{"norm_place": "pre", "qk_norm": false, "init_std_up": 0.0439, "init_std_down": 0.0, "lr_mult_down": 2.0, "decay_fraction": 0.747, "batch_tokens": 8192, "train_tokens": 101000000}
Each number is 200 + 40 x the weight over the matrix's rms, rounded and kept within 0 to 999. Layers, rows and columns count from 0.

# layer 3 MLP up, 256x96, rms 0.171, rows 0-33, columns 0-95
164,251,204,186,202,220,144,249,202,270,193,251,263,210,190,266,206,199,182,169,169,205,164,194,239,155,244,202,207,254,279,157,264,227,195,194,184,221,214,198,283,166,134,189,166,150,172,179,230,176,197,259,186,230,172,243,162,202,180,218,172,112,209,202,206,200,184,158,243,164,188,181,205,213,159,265,192,178,152,206,199,133,218,278,232,216,230,241,253,240,227,235,160,162,207,231
188,211,251,167,152,239,198,152,209,161,180,166,122,201,236,175,223,267,193,213,194,228,154,122,194,245,189,166,202,198,216,179,252,217,167,194,224,111,197,198,257,174,217,162,190,217,213,204,286,199,169,189,194,218,202,175,209,195,263,211,159,204,189,212,181,266,147,145,200,170,282,229,197,235,227,206,203,205,208,236,158,248,196,204,211,198,146,186,144,229,160,197,217,207,261,144
187,138,196,214,174,171,132,278,149,206,126,174,208,136,176,265,199,195,175,233,219,180,144,256,189,247,208,219,190,134,233,172,183,187,180,185,242,237,181,185,216,168,183,216,159,211,252,178,188,187,176,194,112,198,193,236,204,163,189,269,215,224,226,240,171,175,242,183,206,163,127,193,184,190,180,246,129,143,196,195,264,184,223,176,223,229,255,234,245,166,195,245,194,198,163,219
284,197,194,172,231,199,146,224,209,186,199,190,163,122,149,194,230,206,147,241,114,253,180,160,262,176,195,220,192,185,215,200,163,228,129,163,191,219,194,140,185,203,175,235,205,278,223,169,222,181,162,148,184,277,288,194,195,183,171,207,211,132,175,155,152,171,196,152,171,263,213,191,217,160,160,226,195,156,192,154,241,208,173,223,192,179,205,192,158,160,193,160,137,186,200,141
157,163,179,199,195,150,182,223,157,203,228,264,187,208,228,165,206,189,164,114,199,223,207,236,236,227,173,174,179,176,183,231,155,268,195,88,225,222,198,196,187,130,190,291,227,226,208,213,204,198,164,148,211,209,202,266,131,200,228,198,236,230,217,240,256,165,156,173,140,133,145,188,200,242,167,219,205,250,223,237,225,245,246,219,210,243,213,192,197,204,178,185,216,204,192,160
134,231,202,187,225,193,185,272,130,161,157,214,170,244,171,228,211,191,200,217,242,161,192,222,221,137,214,187,208,192,212,148,234,263,266,202,192,196,200,178,223,217,204,146,166,181,217,149,174,185,203,264,205,245,129,210,126,266,186,199,266,173,128,173,219,241,195,260,228,209,212,212,183,201,209,231,198,214,209,230,203,197,204,182,211,191,220,212,193,207,204,165,231,144,229,156
259,202,173,177,164,184,191,219,240,157,181,293,209,149,207,226,209,268,188,155,236,181,255,122,261,222,223,231,203,163,154,238,217,213,199,260,240,187,211,227,221,102,270,183,228,215,188,179,205,213,107,140,227,195,145,187,212,174,154,163,160,141,180,247,160,237,113,167,136,181,171,162,152,221,258,181,149,160,217,183,179,231,238,202,83,163,181,143,169,245,152,278,177,196,196,223
167,203,208,180,189,150,238,210,204,184,148,204,218,203,201,180,207,182,175,185,226,244,208,219,226,231,194,190,230,198,177,239,255,199,218,235,246,167,191,125,231,201,199,161,132,215,110,143,208,236,240,251,202,152,158,184,191,219,239,162,145,176,206,223,248,123,154,196,216,231,202,216,158,269,187,212,222,179,256,155,153,217,227,239,156,170,198,196,154,214,185,191,188,194,241,204
294,237,198,246,163,198,205,200,207,251,190,210,230,266,233,187,205,221,175,247,176,183,286,239,200,285,230,192,176,257,222,163,201,209,224,190,204,267,193,194,169,186,206,228,202,180,297,228,154,222,268,153,135,159,185,205,147,157,149,190,218,198,175,185,219,239,232,182,264,178,181,206,298,130,210,202,204,201,244,184,154,187,225,243,241,245,158,155,169,175,183,215,254,162,135,209
186,178,180,146,209,237,182,213,187,149,149,226,207,198,219,186,203,171,175,210,228,190,187,229,202,201,130,153,260,142,168,208,183,223,154,131,244,229,151,106,175,154,210,175,236,216,222,221,151,237,183,184,169,160,269,210,158,164,206,225,174,194,182,195,209,206,187,197,200,270,209,206,230,165,290,287,236,218,181,128,187,124,210,194,249,198,160,207,161,188,204,189,186,191,215,175
137,241,168,175,186,147,172,167,185,173,199,194,197,270,201,162,192,234,176,219,223,210,182,175,158,265,219,191,159,212,234,250,178,262,110,178,264,182,177,220,118,192,247,231,206,192,163,240,215,176,173,163,209,221,235,212,240,143,229,182,183,234,216,229,174,205,182,264,195,159,196,252,151,189,201,117,127,221,236,210,205,196,238,222,258,185,207,204,164,125,174,196,138,195,148,196
219,191,228,214,130,317,236,183,169,197,188,195,210,229,277,269,199,223,163,215,171,232,209,154,234,231,181,170,164,214,124,208,219,217,141,165,219,129,174,213,246,241,197,231,213,196,240,162,161,201,215,148,188,224,259,240,188,163,239,210,219,217,194,209,222,261,145,79,166,205,202,173,207,219,162,191,164,209,205,181,196,222,168,255,271,234,239,196,148,225,170,150,248,247,172,186
203,273,166,241,233,236,222,221,213,162,218,142,294,246,240,189,175,188,238,246,206,234,223,198,136,239,161,192,209,153,213,171,185,214,225,183,247,196,268,242,233,120,242,247,190,167,190,188,186,229,271,202,165,204,119,243,162,254,233,276,281,180,154,134,162,177,246,274,200,265,177,241,173,104,166,283,289,237,230,184,196,252,215,219,198,179,165,267,224,203,255,217,265,165,151,184
115,291,144,205,176,162,188,199,253,276,209,201,170,196,189,165,248,228,222,195,156,117,190,144,177,232,238,217,197,114,165,234,258,124,283,168,236,189,240,195,152,219,230,228,132,132,179,243,194,154,142,183,250,182,177,245,163,235,141,235,134,189,260,229,193,234,220,209,146,164,171,147,147,196,219,103,203,168,158,146,172,153,241,214,230,89,152,240,197,332,240,202,93,243,300,194
231,207,271,204,198,181,179,168,190,175,157,208,187,171,141,191,258,200,144,250,118,219,262,191,215,196,196,203,191,193,206,210,148,135,224,152,177,205,233,254,238,244,262,194,190,151,209,235,265,206,118,233,242,218,251,213,270,168,193,159,128,186,170,138,147,257,221,189,216,207,219,196,169,222,228,202,254,241,166,164,266,262,187,196,298,157,174,192,247,213,217,308,153,165,167,142
154,204,143,236,191,147,159,181,189,235,219,225,222,204,141,197,197,146,218,256,211,200,214,274,167,253,167,172,174,202,205,204,146,265,241,198,200,257,226,226,174,152,212,228,198,211,188,173,183,184,202,287,196,268,272,131,211,122,155,127,197,310,244,223,176,172,217,203,296,184,244,204,237,206,169,249,207,161,248,196,238,219,186,191,166,237,220,188,176,263,216,169,217,244,186,269
258,172,173,233,205,251,201,215,170,182,224,247,277,214,220,169,171,96,191,187,229,193,224,171,246,240,237,180,186,155,167,118,228,176,151,191,235,206,225,161,208,177,250,203,240,202,206,193,252,190,208,207,168,235,188,159,250,232,214,183,154,198,203,197,194,219,211,201,141,271,167,190,218,242,236,205,212,140,169,181,152,186,210,226,192,255,126,164,221,241,209,187,223,144,246,158
188,200,209,136,211,238,168,219,165,257,183,224,231,148,199,171,263,180,191,179,189,133,190,266,225,190,205,249,156,197,194,212,229,211,165,195,215,210,197,161,205,254,176,155,160,225,204,221,217,199,219,126,208,198,230,196,128,202,203,248,230,218,147,196,202,249,221,168,186,182,156,166,198,137,194,213,198,220,194,177,200,188,217,222,224,216,212,261,245,132,169,248,233,182,216,172
199,186,181,171,247,175,243,172,180,122,187,205,201,210,192,209,214,199,242,177,210,188,234,162,199,191,214,113,159,213,200,182,178,152,210,214,212,209,196,235,128,159,261,144,199,213,162,185,209,185,155,221,222,266,273,175,218,199,198,198,165,170,173,234,171,205,224,211,225,207,141,221,158,223,230,192,228,158,247,277,159,176,195,248,136,157,201,165,217,242,171,225,232,305,135,289
148,198,201,209,236,182,189,146,138,160,184,153,247,169,180,227,238,161,234,232,233,192,211,220,249,216,251,121,211,233,218,203,126,267,214,129,208,236,246,249,206,226,158,177,204,212,169,167,217,233,115,232,257,185,134,169,196,194,162,193,250,236,250,172,266,246,204,167,262,266,204,150,236,211,221,218,202,185,202,147,278,283,240,200,130,112,194,217,204,183,236,197,212,132,171,231
135,201,251,173,161,241,194,237,182,272,147,189,198,199,230,184,204,212,235,193,139,170,246,197,148,240,238,173,248,217,204,238,236,189,252,150,208,287,104,151,273,168,193,235,133,280,192,148,174,222,195,265,207,235,136,177,181,208,209,175,234,110,194,109,256,208,187,124,194,162,219,115,311,283,178,164,196,129,271,224,120,211,202,226,211,215,247,194,198,205,188,117,191,204,126,206
224,203,249,249,104,261,277,218,176,188,233,172,188,252,218,178,161,220,182,260,179,215,185,202,124,255,208,178,207,212,168,200,236,145,209,223,145,271,182,132,227,242,228,190,248,266,168,189,180,237,200,225,219,131,187,143,191,137,183,83,157,269,181,225,246,110,246,194,162,219,150,245,299,197,207,173,247,235,185,272,285,256,242,168,197,238,204,246,192,231,215,204,169,256,160,204
164,234,287,158,287,52,200,123,166,234,184,192,159,156,220,204,176,139,187,163,198,259,76,221,219,213,161,153,301,216,262,184,128,253,144,292,161,191,243,204,164,214,228,209,191,146,183,250,231,185,121,274,155,208,169,155,180,127,142,192,147,272,286,162,149,170,255,278,150,246,213,144,240,165,174,171,247,263,225,258,269,149,148,351,277,197,222,163,243,175,233,175,165,292,190,207
166,205,158,160,224,224,205,195,227,212,221,194,186,255,165,204,157,202,228,222,187,146,188,220,235,224,160,196,209,238,147,285,175,149,197,115,178,155,203,231,208,184,145,190,212,176,205,153,174,186,161,198,265,250,169,156,118,220,248,189,155,215,204,195,155,214,210,220,197,160,174,210,195,251,133,178,257,253,288,210,123,157,102,213,203,205,150,249,230,261,191,174,211,206,228,109
208,267,173,191,201,173,224,147,267,207,125,178,289,250,227,167,272,196,187,208,222,175,170,162,162,172,238,209,230,280,200,100,221,184,198,191,224,258,166,228,117,172,235,228,92,255,194,197,188,161,191,215,262,168,235,253,198,205,252,212,198,249,166,196,252,177,167,131,162,165,177,251,245,152,256,138,167,241,251,234,124,182,170,157,138,247,235,224,125,164,157,258,208,264,144,127
215,151,174,238,209,162,239,196,205,201,243,189,199,202,190,227,202,198,174,196,205,220,272,195,179,134,231,210,228,230,138,208,192,174,183,159,149,166,255,180,213,177,186,183,227,161,188,234,201,208,244,244,211,171,204,195,229,221,230,189,164,171,227,216,221,150,228,200,247,188,237,135,145,216,203,236,239,197,179,223,198,190,152,217,134,200,249,205,186,250,221,305,133,205,212,238
173,208,207,164,162,130,135,152,217,217,202,194,165,214,171,264,149,194,175,189,167,161,224,184,139,234,167,281,176,196,232,246,191,232,147,179,221,114,201,239,234,250,288,282,199,217,274,159,270,262,170,141,228,179,169,186,253,201,228,213,142,209,173,215,118,218,256,236,143,244,240,218,212,197,204,188,188,188,138,152,109,222,175,159,156,198,154,281,163,160,180,232,210,126,225,224
182,222,171,217,268,240,173,230,217,210,212,184,179,179,142,135,205,201,239,205,178,140,148,166,251,233,161,212,201,221,177,234,207,241,241,210,164,246,209,213,226,226,154,248,177,194,200,100,228,129,221,213,197,216,211,229,213,198,195,169,206,198,202,211,182,126,240,218,131,181,230,244,187,234,146,161,196,176,187,194,229,181,287,163,196,256,217,153,224,200,211,225,172,247,239,228
203,224,181,194,194,133,119,214,145,138,213,156,117,259,290,203,192,209,234,178,156,124,140,275,210,128,259,289,160,130,249,149,224,200,279,148,212,167,134,275,243,209,157,185,300,165,170,178,115,198,223,211,161,162,229,254,240,60,153,212,224,186,229,198,245,225,229,224,205,190,215,144,204,259,157,210,121,196,205,141,131,221,230,183,224,169,204,186,206,186,228,207,123,130,139,311
234,220,158,180,172,234,258,292,160,128,159,197,255,190,216,245,208,208,231,149,189,193,310,159,213,159,195,197,159,124,228,128,255,223,304,160,156,192,204,216,187,243,212,186,245,159,171,205,130,214,199,252,166,199,192,208,135,191,83,166,210,214,184,264,138,256,214,183,167,197,195,189,211,184,222,300,156,140,232,177,144,242,225,266,231,119,135,241,225,207,178,185,213,217,222,152
185,242,230,225,212,175,186,281,183,211,181,197,194,261,170,133,198,182,217,136,246,216,152,186,204,225,201,212,199,221,184,173,257,115,239,209,271,174,170,212,252,239,185,167,187,179,177,234,203,110,255,223,184,225,177,235,154,194,222,254,292,142,182,202,159,338,185,303,233,170,140,159,161,198,182,186,120,187,249,272,182,153,216,136,222,230,172,236,95,121,171,122,210,174,201,193
224,245,252,142,211,229,207,235,210,132,211,225,222,113,230,145,194,203,152,289,230,178,245,234,203,206,244,168,194,170,181,189,268,157,196,197,159,225,159,229,247,131,211,180,195,207,200,226,167,218,292,173,159,223,264,180,232,183,246,209,86,194,157,273,193,183,166,156,205,177,203,243,143,209,213,194,202,242,214,166,232,248,216,165,162,202,144,167,217,170,218,204,204,208,255,213
217,284,171,170,257,202,148,117,199,167,263,252,262,198,181,120,224,129,180,216,204,192,226,113,161,265,199,186,244,283,217,213,184,200,174,188,144,212,294,202,144,135,222,214,198,237,227,191,274,165,183,224,223,196,224,195,107,186,205,196,160,162,161,153,179,216,238,263,145,215,206,173,295,235,206,201,174,177,153,212,226,187,199,239,189,260,246,194,205,216,189,194,130,220,260,130
236,181,251,231,210,198,197,148,218,174,239,236,136,215,167,218,192,185,220,159,161,255,291,166,164,158,230,200,163,233,172,167,218,192,124,191,186,169,207,247,90,217,155,152,222,237,322,203,196,126,261,195,198,203,239,200,230,203,248,279,117,197,322,178,272,170,250,189,170,139,300,202,186,172,136,226,117,155,217,137,200,256,249,222,232,182,242,241,180,221,154,190,194,211,169,229